Each number is 200 + 30 x the weight over its row's rms, rounded and kept within 0 to 999. Layers, rows and columns count from 0. The size before them is the row's rms in percent of the matrix's.

# layer 5 MLP up, 832x320, rms 0.135, rows 619-690, columns 96-127
100,241,189,228,252,229,223,235,139,182,204,187,202,226,177,211,236,227,220,266,235,227,191,221,195,199,208,171,234,220,173,203,171
105,159,247,154,194,182,208,190,180,215,171,188,204,206,237,190,203,268,228,228,197,218,181,172,247,174,204,207,180,240,196,200,267
120,204,187,199,238,194,237,250,186,170,196,262,185,205,196,200,179,212,194,233,234,223,235,223,221,174,232,224,182,193,168,246,184
104,224,213,198,213,220,163,197,250,251,234,201,189,190,198,229,228,232,168,248,195,201,179,161,206,229,194,202,187,235,268,161,215
103,243,221,156,176,200,215,262,222,131,227,239,187,217,169,194,164,175,236,182,219,147,165,224,213,214,226,206,201,174,202,251,219
095,172,171,161,167,225,234,184,230,233,211,221,146,185,229,215,185,211,189,192,160,204,225,207,172,221,240,158,190,240,198,214,245
101,208,203,177,173,199,207,170,211,215,220,180,200,195,173,187,185,143,189,188,166,187,216,165,191,185,118,160,165,192,210,216,212
097,186,189,161,236,167,197,153,156,190,210,201,205,187,174,181,227,148,219,218,171,222,236,228,157,164,230,204,251,236,183,199,242
096,233,186,221,221,203,191,220,169,218,213,195,242,261,241,183,160,146,151,189,216,188,201,226,223,225,175,269,244,203,222,211,174
107,230,203,162,215,196,174,193,199,170,179,235,266,132,205,180,182,193,173,232,190,174,218,231,219,222,201,230,198,203,212,211,221
100,184,182,175,212,155,209,199,219,215,201,195,264,214,202,193,226,205,162,186,258,200,220,169,215,239,181,135,240,189,242,182,214
107,180,200,235,183,203,193,175,251,204,173,188,187,128,178,258,215,202,207,139,247,180,168,184,155,151,184,239,185,248,210,228,205
097,170,219,237,221,201,200,164,202,220,216,206,145,186,201,204,205,170,119,197,249,158,261,140,252,182,209,166,213,201,148,173,202
111,242,169,205,238,185,206,171,193,199,193,224,216,158,154,205,196,238,152,286,221,174,217,252,181,205,205,191,221,235,197,235,253
123,226,189,232,128,121,182,219,213,207,192,174,215,241,245,156,165,211,204,217,180,184,142,211,246,208,175,219,228,198,180,155,237
098,210,168,200,200,219,239,205,180,229,179,157,211,176,227,206,212,157,217,248,230,214,181,181,253,178,230,191,203,193,149,189,185
098,200,248,211,184,198,212,209,253,165,163,209,195,175,164,153,179,207,216,240,221,149,170,194,178,209,174,250,237,246,161,211,149
115,200,175,235,253,228,205,232,177,176,197,192,214,211,207,188,192,179,170,211,206,256,208,268,191,184,236,210,210,184,182,194,184
101,194,206,210,221,211,187,197,198,192,225,216,161,178,199,187,151,245,162,234,200,182,200,180,216,188,225,212,217,206,189,156,203
098,202,142,186,223,157,156,223,223,156,215,197,204,201,217,205,203,221,182,186,176,182,209,196,190,200,225,235,212,185,217,173,176
093,229,243,194,212,185,234,179,207,198,202,188,231,191,196,193,186,172,217,152,215,252,165,227,233,198,205,145,176,211,209,183,207
103,181,234,216,179,177,157,155,215,169,224,138,170,241,205,198,241,243,220,177,181,218,173,203,162,215,281,165,231,212,222,169,207
101,227,177,212,169,197,194,254,238,178,229,196,175,208,252,188,171,194,164,230,168,203,170,163,254,180,215,178,226,177,237,221,222
107,157,172,196,213,175,148,219,210,255,218,194,198,209,231,223,201,218,163,206,228,209,188,198,238,219,193,171,214,255,295,165,211
098,222,196,199,210,262,192,228,174,220,180,178,184,212,210,195,233,187,180,161,167,192,165,247,177,166,170,207,193,149,208,213,143
102,205,133,192,171,202,222,234,198,144,224,209,170,176,212,145,180,214,214,223,221,168,231,227,162,188,208,221,181,215,248,194,206
083,233,199,227,142,187,179,211,187,157,164,240,187,213,169,184,140,182,162,157,233,197,239,205,213,205,242,230,152,242,259,203,217
105,205,210,202,216,172,162,195,208,247,164,198,197,263,220,180,200,215,167,262,164,229,240,179,198,181,185,201,227,207,172,258,225
111,217,155,184,246,176,245,207,203,250,200,162,194,184,221,203,239,196,183,185,228,221,166,191,252,172,222,232,191,241,263,222,252
096,229,175,194,278,225,237,138,169,183,200,292,178,147,243,218,203,213,220,167,187,209,229,169,149,208,176,186,201,239,199,188,215
096,221,182,168,196,236,239,199,163,219,232,194,230,193,196,208,212,171,179,153,156,217,236,208,259,226,207,161,194,174,256,205,176
106,191,198,147,241,154,233,154,200,201,216,172,213,211,199,191,161,200,232,155,244,256,262,213,247,167,197,202,221,226,167,192,210
112,204,204,292,117,227,199,211,193,213,167,197,182,206,194,212,185,218,173,234,157,209,196,208,218,230,217,211,220,196,124,209,219
107,183,243,162,172,217,203,244,200,156,225,232,193,237,175,225,191,215,183,194,191,235,218,225,192,238,249,265,234,183,189,243,220
092,148,247,168,227,241,234,145,234,183,218,197,242,156,207,238,232,179,224,213,252,208,226,162,190,184,198,195,256,234,200,204,178
094,195,242,189,237,261,207,226,220,182,179,208,181,146,173,235,183,196,197,178,185,180,129,148,209,232,213,209,187,234,142,211,222
102,165,161,264,199,218,172,204,179,192,187,185,199,186,175,194,169,209,209,208,203,225,242,221,208,162,195,246,235,219,182,203,199
101,193,228,236,189,222,192,225,192,211,152,166,177,240,165,166,191,175,209,174,275,242,225,194,172,230,164,238,236,216,202,211,226
097,228,169,189,260,183,212,261,204,212,199,193,169,219,232,219,216,240,262,223,186,226,235,183,222,226,171,218,154,197,187,197,168
101,220,217,141,199,161,144,155,203,250,190,176,156,192,251,169,213,225,176,170,199,190,200,263,216,207,180,232,198,240,230,206,164
117,174,221,218,244,182,243,177,167,176,148,168,177,197,194,181,198,218,144,177,152,258,195,154,188,229,206,221,252,153,190,174,173
094,193,186,214,214,227,199,202,192,166,195,226,243,154,224,161,185,192,224,225,252,267,161,170,237,175,174,186,177,218,257,221,213
097,163,219,189,192,211,209,186,185,178,168,233,171,210,213,183,169,207,199,161,141,168,189,247,204,206,161,190,200,275,199,174,222
091,194,225,248,175,223,207,208,173,224,211,195,217,222,196,173,217,271,159,212,196,206,157,181,173,203,193,210,189,190,201,173,173
093,217,192,213,185,207,170,216,199,215,190,230,245,198,200,188,177,246,237,220,196,232,258,219,200,245,173,154,192,189,195,202,168
092,142,202,173,184,241,187,189,248,172,192,213,226,241,185,219,216,249,224,139,215,204,189,186,217,234,125,179,222,145,168,160,240
093,173,221,214,213,149,201,203,249,232,187,170,250,196,210,191,217,273,228,179,253,191,235,238,202,149,234,237,205,215,198,157,209
087,239,266,211,254,148,140,211,223,265,158,230,215,169,231,197,248,184,187,140,190,200,182,236,244,224,236,264,199,205,148,156,234
095,195,162,208,183,197,176,246,194,136,232,173,187,183,205,215,261,221,198,210,213,213,222,213,194,195,216,179,245,156,198,183,141
109,147,243,198,209,198,229,236,177,227,193,186,207,226,187,199,168,159,219,179,192,212,211,214,178,182,221,188,220,147,204,158,137
092,193,233,231,220,162,206,157,219,165,188,144,208,167,191,207,163,187,131,170,173,208,231,194,183,216,199,262,242,189,242,205,151
117,194,217,222,240,187,121,219,183,153,202,227,179,193,178,212,235,251,248,200,166,247,213,198,230,184,217,210,190,141,185,209,209
101,232,220,181,177,239,203,218,174,222,177,209,235,181,218,170,187,157,217,134,190,166,228,178,199,189,166,194,174,165,280,233,175
119,185,232,185,226,183,202,135,220,227,253,207,193,203,209,237,235,214,156,155,284,243,236,171,160,191,233,253,260,251,210,164,209
107,191,182,233,173,255,210,167,182,204,156,153,170,269,187,171,208,165,244,236,251,212,200,180,210,232,233,213,183,250,223,228,236
101,155,153,232,212,233,151,231,197,183,181,184,206,212,170,231,200,211,194,159,174,195,246,186,226,193,264,206,182,244,258,203,209
104,246,216,211,199,216,233,188,157,192,257,246,185,157,229,222,160,232,203,161,190,230,156,167,218,152,260,180,148,217,249,184,222
105,213,209,163,202,257,163,241,205,179,203,182,211,140,210,198,211,169,222,173,180,196,238,225,159,184,195,172,206,241,211,212,191
096,154,213,195,231,197,177,191,182,162,187,176,217,178,212,214,179,199,224,205,213,245,151,162,220,244,264,178,167,189,251,197,193
095,165,148,229,198,210,222,193,182,177,201,144,207,217,210,169,164,184,136,194,230,211,213,183,190,151,243,263,206,190,182,187,155
086,160,152,140,137,193,136,240,248,214,178,214,220,230,127,182,207,239,191,178,182,238,189,213,174,211,223,172,236,218,205,212,218
099,155,217,178,181,188,167,198,183,183,209,192,222,209,253,175,276,199,228,216,213,199,245,173,215,194,165,135,212,161,188,154,251
095,200,172,196,165,214,157,233,206,127,212,235,196,230,227,231,208,222,185,171,213,157,235,209,181,195,222,164,216,164,201,206,175
113,207,188,206,187,192,165,181,191,230,147,171,222,201,227,178,185,205,202,250,267,168,220,175,184,160,183,154,222,151,181,192,182
117,197,184,176,206,269,154,210,205,210,234,185,205,154,151,242,194,154,208,197,229,200,188,176,195,193,185,199,251,190,183,172,169
089,224,184,242,226,221,197,242,177,244,187,161,176,151,185,210,178,176,185,153,171,145,202,222,231,176,186,209,142,197,222,208,186
117,193,210,162,204,193,216,205,224,188,225,153,183,174,212,187,221,205,199,216,207,149,171,187,207,209,191,213,161,117,217,198,233
096,223,176,258,101,188,217,206,249,134,187,221,257,250,224,175,149,219,242,203,252,172,185,198,177,184,199,214,163,133,163,163,194
104,202,151,188,191,252,185,189,212,256,171,255,196,154,203,237,215,213,192,208,191,210,159,201,237,156,222,173,123,185,181,161,230
102,206,148,184,286,253,201,187,214,234,230,138,145,197,233,183,162,273,192,197,226,252,199,158,253,152,193,222,185,175,180,194,165
106,189,142,165,177,194,228,176,178,190,235,180,197,270,192,165,199,229,164,142,234,248,222,166,213,192,239,222,186,210,233,221,239
095,150,195,241,180,196,131,235,230,191,184,214,168,175,163,176,166,196,175,195,219,202,224,180,159,204,267,220,142,182,180,171,191
# layer 5 MLP down (transposed), 832x320, rms 0.125, rows 619-689, columns 96-127
099,223,200,234,212,185,216,244,229,197,196,214,199,165,203,196,190,224,203,205,234,198,243,212,223,162,231,169,191,258,177,181,181
099,238,201,233,192,153,199,202,246,184,250,218,195,183,121,239,237,145,171,176,207,170,214,261,197,208,220,219,196,189,218,214,151
100,219,191,171,172,234,173,175,224,220,233,183,201,165,191,158,247,167,163,176,160,185,181,178,226,194,186,179,238,203,229,174,231
102,221,156,146,169,197,212,133,188,221,190,148,190,195,198,242,176,213,215,227,190,156,217,219,213,218,210,201,203,202,207,234,179
102,220,148,238,228,189,160,202,182,234,170,164,187,178,228,225,204,195,211,236,197,234,172,165,253,216,183,259,216,208,246,202,181
098,220,219,233,233,235,213,166,206,160,269,190,205,234,174,222,237,178,188,166,216,167,176,167,200,213,205,227,236,96,226,174,224
098,182,195,234,230,249,145,155,152,231,177,216,197,230,230,259,175,201,212,213,167,181,192,193,196,206,204,211,144,188,190,240,256
104,218,158,199,190,211,201,241,166,225,154,225,203,211,195,217,202,134,180,199,160,205,213,146,232,183,232,193,195,227,245,212,205
109,234,216,194,195,187,275,212,251,190,190,186,171,200,222,196,194,186,170,217,183,180,234,185,253,156,237,218,163,183,203,229,183
101,232,208,157,246,201,196,170,178,181,152,162,176,217,222,200,198,251,221,157,291,206,193,157,186,235,164,182,190,147,201,185,212
105,228,212,195,190,185,203,176,245,126,209,215,177,205,227,168,164,202,261,214,241,227,187,174,167,166,221,201,208,213,168,157,210
094,141,196,182,153,237,197,202,195,201,221,169,199,184,198,238,156,207,204,181,189,195,245,158,197,182,142,152,190,181,216,196,179
100,185,220,193,196,115,236,158,193,179,177,192,156,176,241,144,158,177,222,127,231,167,215,213,188,194,151,206,207,175,255,220,195
108,213,206,196,225,191,222,201,211,258,216,254,186,190,183,173,214,206,218,251,185,216,205,199,203,267,205,210,197,181,178,232,194
109,150,201,212,173,115,244,186,227,186,217,189,188,223,255,173,154,180,212,187,163,192,199,232,229,232,194,178,212,170,219,199,204
100,213,231,166,178,151,207,196,170,216,244,216,178,258,170,217,193,188,155,188,193,215,170,230,157,153,177,212,199,189,243,221,224
095,229,194,157,200,206,245,188,200,168,206,176,213,218,179,214,208,170,226,173,192,207,218,210,187,225,204,172,195,220,207,177,199
108,192,169,189,229,218,199,213,179,211,181,212,182,226,158,206,251,214,217,251,211,182,195,201,144,173,179,230,216,272,202,272,209
097,183,220,189,207,220,226,232,210,186,155,154,251,150,235,218,262,202,145,182,176,207,175,214,141,210,177,189,209,175,225,204,212
096,137,237,226,146,246,197,237,179,226,229,223,233,216,213,206,155,210,237,210,210,177,186,129,189,227,182,165,174,210,174,192,235
097,192,175,233,207,218,192,186,219,186,282,159,192,177,206,156,196,197,197,207,290,201,193,232,202,243,185,186,194,159,202,200,181
103,175,207,169,199,221,214,219,153,253,173,210,197,234,165,187,188,192,174,187,225,267,276,188,188,192,244,189,142,208,218,177,248
107,218,244,195,221,142,254,193,205,142,262,188,210,213,222,259,159,186,202,207,172,181,181,167,198,185,230,201,194,233,246,147,156
107,204,246,228,176,182,175,184,201,137,202,226,205,176,177,181,189,207,154,183,170,200,159,262,203,269,223,198,237,191,226,193,170
086,220,181,166,235,194,178,213,202,213,254,247,212,208,203,169,166,213,215,250,184,210,211,182,222,171,211,187,227,254,201,172,223
089,211,208,238,187,232,182,197,177,232,209,167,229,249,194,199,199,177,147,185,141,224,231,162,172,177,191,217,207,165,158,216,192
091,189,197,201,221,209,170,210,159,194,188,248,182,209,197,147,163,179,188,181,185,175,227,229,228,201,183,182,190,226,213,234,194
100,177,199,221,212,209,167,209,178,134,212,146,148,209,210,199,207,227,148,230,219,241,175,202,223,215,181,252,235,206,172,244,213
102,180,258,205,200,179,220,204,203,206,216,237,251,200,177,190,198,161,187,187,185,152,220,256,252,210,180,204,225,215,201,240,235
100,161,264,174,191,261,208,186,155,197,166,196,207,211,154,166,176,257,187,139,176,218,229,219,213,202,151,223,221,183,197,203,192
101,207,188,179,215,232,170,180,249,213,160,204,201,153,212,164,226,196,251,205,185,217,189,223,173,190,205,151,194,218,246,251,169
107,185,243,203,193,183,240,219,164,170,215,209,207,207,214,185,205,212,230,166,201,235,152,184,205,250,211,221,157,210,189,225,250
112,153,218,209,215,187,176,220,177,196,242,205,173,184,256,185,165,225,180,170,191,200,229,217,189,206,230,190,169,198,159,217,196
107,213,166,206,233,236,257,235,226,214,210,221,232,152,188,222,173,202,184,197,182,182,229,214,176,209,207,138,124,222,231,207,161
095,252,174,185,210,168,200,182,194,157,175,176,222,218,129,216,215,170,199,173,209,259,157,225,176,175,235,208,171,169,262,184,185
093,142,272,161,181,190,239,201,182,176,163,172,141,219,192,187,168,156,208,166,135,204,119,158,221,209,185,204,200,220,131,197,206
098,171,189,232,215,178,177,193,186,241,170,183,170,228,145,205,176,186,206,252,205,183,221,209,216,176,198,179,175,165,156,192,134
105,176,160,184,230,172,218,143,209,289,198,251,191,230,199,216,215,196,239,184,168,166,185,162,141,194,196,187,181,192,239,196,190
095,185,215,195,201,195,161,188,232,174,196,183,158,252,221,214,190,220,215,145,175,179,250,214,203,212,155,239,257,186,200,234,208
105,234,206,97,182,172,198,203,163,229,169,165,191,229,200,237,191,234,187,188,174,193,185,236,248,235,198,248,171,180,276,162,198
098,204,162,169,193,237,221,242,279,220,205,264,180,162,196,223,189,152,287,215,241,208,207,230,225,172,195,187,204,219,212,190,266
102,221,209,184,177,186,200,211,128,223,176,205,216,166,195,202,197,239,195,215,190,228,215,209,195,177,182,212,264,188,224,232,208
099,166,217,184,236,227,223,238,214,278,186,232,171,221,233,170,248,171,214,196,274,169,221,248,208,199,183,250,206,287,212,211,231
097,220,181,189,161,216,138,146,227,181,157,206,225,177,254,211,252,182,210,187,203,249,208,194,171,228,199,251,204,175,273,200,197
097,159,185,186,191,227,196,228,229,217,159,203,220,180,217,237,198,231,211,193,167,168,238,163,209,162,212,267,181,195,177,194,172
096,226,218,209,239,184,238,224,191,166,170,163,257,156,170,193,233,161,216,189,189,166,169,217,171,146,219,203,210,198,205,207,193
099,197,293,220,218,203,218,182,236,174,206,174,202,193,180,199,204,145,198,145,231,182,195,191,147,226,235,177,185,238,215,223,143
093,224,172,213,170,208,211,214,190,176,213,199,189,173,218,213,153,250,166,231,153,205,215,169,186,200,168,161,199,162,203,245,200
098,191,200,164,195,233,179,181,133,183,206,196,184,267,160,173,214,166,261,189,197,236,162,126,192,209,181,195,227,164,204,215,242
105,212,220,227,191,228,191,182,205,280,223,199,183,244,198,157,218,215,228,216,242,210,209,248,229,263,154,190,128,245,140,197,210
083,198,191,184,249,233,176,203,177,216,175,219,261,167,194,155,203,270,234,227,203,155,201,218,181,190,179,211,248,229,159,167,174
103,194,220,191,235,224,199,211,240,232,163,241,225,146,194,213,171,179,198,224,209,277,214,187,227,172,162,214,231,231,146,246,212
102,195,233,177,194,254,156,205,226,236,206,176,184,246,184,228,195,213,207,253,150,212,213,211,208,152,213,249,165,190,205,198,218
116,184,190,190,203,193,163,228,141,164,256,216,176,217,222,235,191,206,245,170,246,208,263,196,198,225,214,241,254,187,216,227,187
102,205,268,154,241,160,191,188,130,113,188,193,142,190,228,243,195,206,177,208,189,178,212,152,265,186,177,203,188,209,176,151,124
101,225,251,172,197,180,164,169,182,241,186,179,201,172,173,191,186,186,188,214,181,154,156,237,242,130,227,221,216,183,222,200,151
107,227,225,208,200,237,228,173,235,231,198,213,215,149,157,176,217,199,198,189,153,210,127,198,191,156,201,199,187,150,257,238,173
097,168,191,210,168,170,229,176,196,199,155,196,171,163,204,217,192,197,195,235,218,220,170,149,200,184,243,187,162,202,219,260,196
095,186,239,177,190,219,158,178,190,197,167,191,184,209,231,215,225,174,182,197,192,207,217,204,209,194,199,195,222,157,233,167,242
108,175,170,242,140,198,172,187,181,250,188,170,237,179,190,180,214,260,175,178,199,229,202,204,196,203,169,212,217,204,165,233,196
080,231,246,195,143,176,227,208,214,187,213,149,206,163,197,184,134,220,179,168,193,219,229,173,183,135,249,223,130,218,235,202,211
099,246,174,182,208,191,201,186,186,248,193,198,194,127,158,216,163,232,200,225,236,211,141,229,127,222,189,189,191,199,189,255,213
094,214,230,207,173,208,195,166,207,192,196,244,164,146,205,182,194,192,210,200,208,183,222,198,195,224,177,218,263,199,175,213,257
105,159,150,145,253,207,194,164,191,201,249,219,201,193,208,177,210,211,204,257,203,214,177,226,170,205,191,176,258,184,166,157,236
106,199,211,228,198,97,197,251,190,165,176,218,190,189,224,162,175,182,216,218,195,172,211,236,203,184,192,215,157,202,214,242,176
089,218,160,157,211,164,191,204,160,224,243,183,151,206,243,138,200,227,220,220,170,198,203,193,207,212,200,158,186,191,182,246,141
104,165,184,163,185,253,190,155,177,233,168,251,224,198,207,260,221,205,221,249,184,217,243,189,201,192,222,191,246,230,192,174,198
096,229,195,288,176,229,250,153,238,202,187,230,207,166,207,142,202,221,171,180,226,184,207,202,224,209,201,191,161,193,192,170,207
108,208,221,200,161,244,173,166,181,209,151,247,218,150,185,211,170,197,195,192,172,199,196,180,214,256,116,187,182,164,203,198,230
107,143,179,169,227,196,180,217,213,182,203,205,129,179,239,225,210,201,181,209,225,205,197,235,226,213,160,185,213,172,186,185,196
097,172,169,237,185,184,177,215,188,137,164,253,169,229,217,214,189,192,223,154,233,283,197,236,193,243,186,221,231,236,185,202,184
# layer 5 MLP gate, 832x320, rms 0.134, rows 620-690, columns 96-127
098,187,205,190,239,239,206,170,183,199,146,179,229,259,260,229,155,247,242,244,183,244,191,196,193,203,173,185,194,186,197,163,241
107,237,200,205,168,237,243,196,230,234,227,205,212,186,184,193,200,205,204,220,140,126,197,141,182,155,193,216,252,159,181,160,217
110,231,226,198,175,170,180,238,189,220,226,225,141,223,183,130,200,197,171,214,184,220,142,197,191,212,201,233,179,177,269,226,147
098,226,204,171,176,215,166,191,166,162,237,216,181,217,223,216,190,183,187,175,186,222,203,182,213,150,233,146,204,167,234,192,215
094,214,246,216,203,189,190,191,209,216,183,138,188,251,166,185,177,225,215,200,188,132,194,228,174,156,155,215,212,189,229,220,163
105,195,180,182,187,180,172,149,133,232,172,183,202,163,250,214,207,265,233,198,202,261,223,166,199,224,203,200,238,196,188,176,216
102,174,249,194,201,221,244,213,196,200,205,260,217,196,185,168,194,128,211,175,160,233,195,203,199,118,174,228,197,172,208,208,204
097,156,195,204,205,208,185,210,223,234,178,187,146,257,252,170,220,150,167,117,215,145,230,235,244,207,177,241,203,219,179,187,192
103,217,191,244,239,225,200,268,199,150,149,256,176,186,206,223,174,179,256,229,188,213,230,250,206,233,173,218,146,199,246,157,203
099,212,226,169,207,253,221,203,159,188,160,239,171,190,203,187,256,175,220,161,172,241,158,291,190,166,142,290,252,161,169,197,224
106,159,126,137,187,207,197,208,220,216,204,183,219,142,217,211,156,233,210,164,206,200,175,237,210,206,164,272,186,197,222,213,174
094,235,182,225,203,196,186,209,156,216,155,177,211,183,262,177,263,214,250,226,280,177,204,204,217,199,239,193,230,215,181,193,277
108,201,202,205,196,139,202,174,205,185,203,131,184,217,207,187,230,174,216,221,223,169,127,180,229,167,180,208,199,208,216,192,160
092,191,192,205,150,121,204,177,141,192,210,195,167,265,232,267,149,208,247,191,215,168,170,244,249,188,220,263,209,204,222,133,229
093,178,211,201,179,209,242,251,228,272,217,213,243,173,221,175,210,160,171,186,179,231,205,163,201,106,292,219,196,209,145,180,192
099,142,217,173,227,211,183,177,180,149,164,261,196,180,170,195,162,215,196,184,258,210,215,218,162,213,159,201,262,235,206,219,174
114,215,181,191,197,194,210,169,221,200,183,195,211,249,182,218,202,167,202,196,222,195,198,217,239,165,215,195,245,252,162,188,200
097,186,190,169,200,223,161,250,148,175,210,212,232,196,235,186,176,247,175,165,174,233,179,200,149,200,197,155,239,203,170,192,198
093,187,221,267,209,126,169,199,123,179,218,190,234,227,265,154,151,229,180,179,204,204,197,207,196,199,242,221,213,228,261,184,158
099,218,222,161,190,171,199,164,202,163,164,134,237,186,234,183,275,185,229,210,165,205,216,188,204,238,168,171,181,176,202,176,237
111,204,196,192,225,168,196,207,171,243,156,181,213,183,214,203,187,198,172,194,259,249,262,183,211,175,184,204,122,197,267,185,222
106,152,230,172,148,219,139,192,195,194,243,229,231,191,208,210,258,184,185,193,199,233,196,219,227,147,244,190,181,190,189,223,217
105,247,186,210,278,266,222,198,238,186,233,184,189,229,185,197,238,227,225,223,204,160,170,234,232,173,205,199,202,206,185,173,202
095,174,153,241,183,240,208,178,149,197,198,228,156,203,202,226,186,248,182,170,147,212,199,209,219,180,186,203,151,199,222,190,191
092,209,193,155,194,247,174,225,183,173,215,232,236,128,226,176,184,198,255,209,246,162,234,233,214,224,207,236,162,252,247,177,217
085,166,182,198,219,170,144,212,163,208,202,182,214,248,212,123,221,182,177,167,239,213,229,153,242,188,198,199,245,200,214,187,218
099,178,157,274,164,190,240,217,203,224,220,197,210,209,172,237,183,236,238,227,214,238,173,159,191,231,206,224,208,191,165,209,181
106,198,187,157,135,199,217,213,173,159,226,186,182,220,195,219,221,185,204,238,207,182,233,252,159,249,252,221,167,157,160,218,236
101,143,198,189,107,157,241,210,188,151,188,190,247,204,196,207,198,185,205,130,220,208,181,235,199,227,219,245,165,180,207,187,208
096,179,203,202,202,200,182,210,158,180,179,181,198,228,180,204,231,215,190,202,248,171,200,184,208,225,233,241,211,202,180,187,211
111,209,231,183,188,201,198,178,214,181,207,149,176,269,177,212,207,217,226,181,217,188,167,179,173,225,208,243,206,197,218,164,193
115,239,184,193,183,161,258,228,237,203,204,119,187,175,187,224,178,148,197,162,139,181,208,187,229,212,205,250,223,194,141,159,187
104,206,225,206,149,202,235,212,224,228,189,218,159,137,226,186,175,178,222,208,201,151,217,208,235,211,215,186,199,168,204,150,265
091,186,226,143,162,211,196,165,189,211,195,179,240,163,186,211,202,152,186,257,180,164,192,170,220,156,197,208,201,210,183,146,191
088,180,222,188,248,222,198,185,144,193,191,189,257,248,211,144,219,236,202,218,206,255,218,180,205,144,206,189,207,190,170,174,214
104,194,222,178,209,231,218,233,211,227,173,208,185,164,205,212,193,163,221,151,189,197,213,232,179,199,168,207,242,224,177,198,153
107,188,189,232,166,225,213,143,189,189,172,232,260,125,189,165,187,224,166,155,269,197,202,188,210,154,256,159,212,187,177,190,203
098,193,191,218,222,179,232,218,207,224,169,205,222,179,191,181,193,200,220,203,219,167,171,218,175,192,174,214,280,165,222,163,183
096,190,247,201,216,202,262,226,201,111,179,218,228,201,214,167,223,145,169,267,155,185,175,210,227,257,218,166,185,210,188,163,205
101,170,204,170,142,259,223,262,198,202,245,192,249,219,236,212,242,199,246,199,215,212,193,206,208,201,163,179,211,209,183,208,263
092,252,202,255,148,214,215,206,214,131,167,214,183,210,198,200,225,192,228,178,189,176,205,168,213,258,147,175,210,192,154,182,210
095,172,208,197,184,232,137,181,213,187,171,207,238,225,181,255,177,203,205,188,173,184,195,163,214,171,186,181,222,230,165,190,209
094,217,200,204,186,161,188,176,183,203,164,232,168,199,195,249,228,225,198,195,257,226,214,269,161,198,167,202,230,212,227,209,204
093,177,211,184,242,173,198,230,241,202,202,197,203,189,238,201,194,180,251,182,155,203,167,223,164,194,196,145,154,176,257,169,209
093,265,207,231,147,141,164,194,178,215,174,247,193,178,164,207,188,241,221,205,124,247,169,171,259,197,208,191,173,207,208,226,203
095,209,219,189,202,215,255,214,161,169,210,198,198,224,203,202,207,236,180,164,229,201,186,185,222,191,194,197,261,169,208,203,220
093,179,152,224,137,210,190,223,164,131,159,201,239,219,190,206,195,224,230,199,221,261,189,168,228,232,193,142,170,108,200,223,179
093,244,181,208,199,175,200,257,225,144,191,166,197,155,253,195,280,211,170,255,186,224,215,215,147,198,190,198,290,184,167,173,143
108,285,233,204,154,204,210,138,202,201,215,207,224,243,176,163,249,182,207,265,227,181,205,189,177,187,224,226,224,269,202,229,178
078,158,233,212,225,181,201,142,231,132,189,89,169,187,172,179,165,201,154,214,173,250,175,185,149,214,206,228,240,193,206,207,166
122,244,184,256,186,188,245,154,231,218,234,164,184,201,199,191,207,144,217,213,221,170,222,231,219,185,246,195,206,263,225,210,173
102,132,190,165,229,157,241,246,228,232,183,221,199,194,246,226,189,215,143,249,249,175,159,196,180,189,203,201,174,190,229,225,194
100,204,209,218,126,166,223,190,219,257,186,224,158,218,173,166,165,155,211,216,204,198,139,211,226,236,165,189,157,180,227,232,234
115,199,212,132,209,197,211,197,233,162,217,144,165,159,205,168,169,236,132,212,209,198,199,186,257,185,195,189,182,188,165,177,134
103,174,192,203,244,153,184,264,137,212,196,191,263,169,212,203,193,185,204,175,217,234,182,183,225,175,138,230,241,244,203,183,220
103,197,155,220,155,195,208,179,231,207,211,193,159,237,185,190,212,179,228,191,227,148,180,187,185,135,229,204,176,221,155,247,244
104,246,201,160,211,249,172,227,144,204,179,196,225,192,219,168,173,208,147,176,193,247,200,246,173,221,217,232,210,158,192,261,183
100,189,162,235,231,210,150,213,180,165,168,140,201,235,216,191,202,187,203,178,257,188,201,196,225,170,284,204,168,201,194,240,207
092,158,196,164,186,251,184,206,202,214,189,202,166,186,222,176,209,227,244,169,199,180,256,134,207,172,211,224,173,208,221,220,166
098,178,183,226,243,180,236,175,190,212,208,207,153,172,219,254,191,179,187,183,233,173,201,174,254,200,148,185,173,191,206,177,177
099,190,236,226,166,207,251,199,178,179,201,217,200,258,227,197,195,221,221,148,221,196,214,206,179,208,189,164,242,222,221,189,174
092,231,222,207,172,177,170,247,186,212,181,187,223,227,162,226,250,204,202,200,204,256,257,264,206,190,239,229,192,207,135,220,135
123,192,195,211,153,199,186,198,224,171,194,234,237,189,208,198,190,201,241,214,195,208,184,259,176,199,258,243,176,188,248,239,249
118,210,204,245,191,155,216,180,211,159,153,264,217,198,213,152,147,230,177,176,172,182,210,220,208,167,189,130,189,188,194,245,164
090,165,197,181,212,198,153,158,173,222,221,165,192,175,224,197,198,183,161,142,198,200,171,172,127,217,171,196,209,220,190,200,210
117,218,245,177,172,194,191,189,228,211,209,155,212,160,203,188,213,162,239,260,220,247,182,212,208,160,223,203,145,122,245,191,228
093,167,223,144,189,158,164,223,217,176,187,195,159,177,247,235,121,192,250,222,198,225,228,172,161,196,170,209,225,125,156,151,168
111,186,185,208,204,237,204,256,207,215,218,232,230,233,171,147,208,206,206,185,218,214,209,190,192,202,202,231,260,211,232,248,230
107,223,193,137,210,213,138,197,178,232,216,196,200,180,244,175,216,186,254,204,258,197,150,195,238,216,181,200,166,235,180,223,191
100,298,177,214,157,181,167,247,205,162,201,192,229,175,214,195,276,208,211,227,226,211,193,203,186,205,246,173,187,216,241,214,216
094,217,203,169,165,214,180,201,149,205,224,218,221,184,205,190,155,194,179,213,241,179,132,185,195,175,169,184,210,167,217,213,180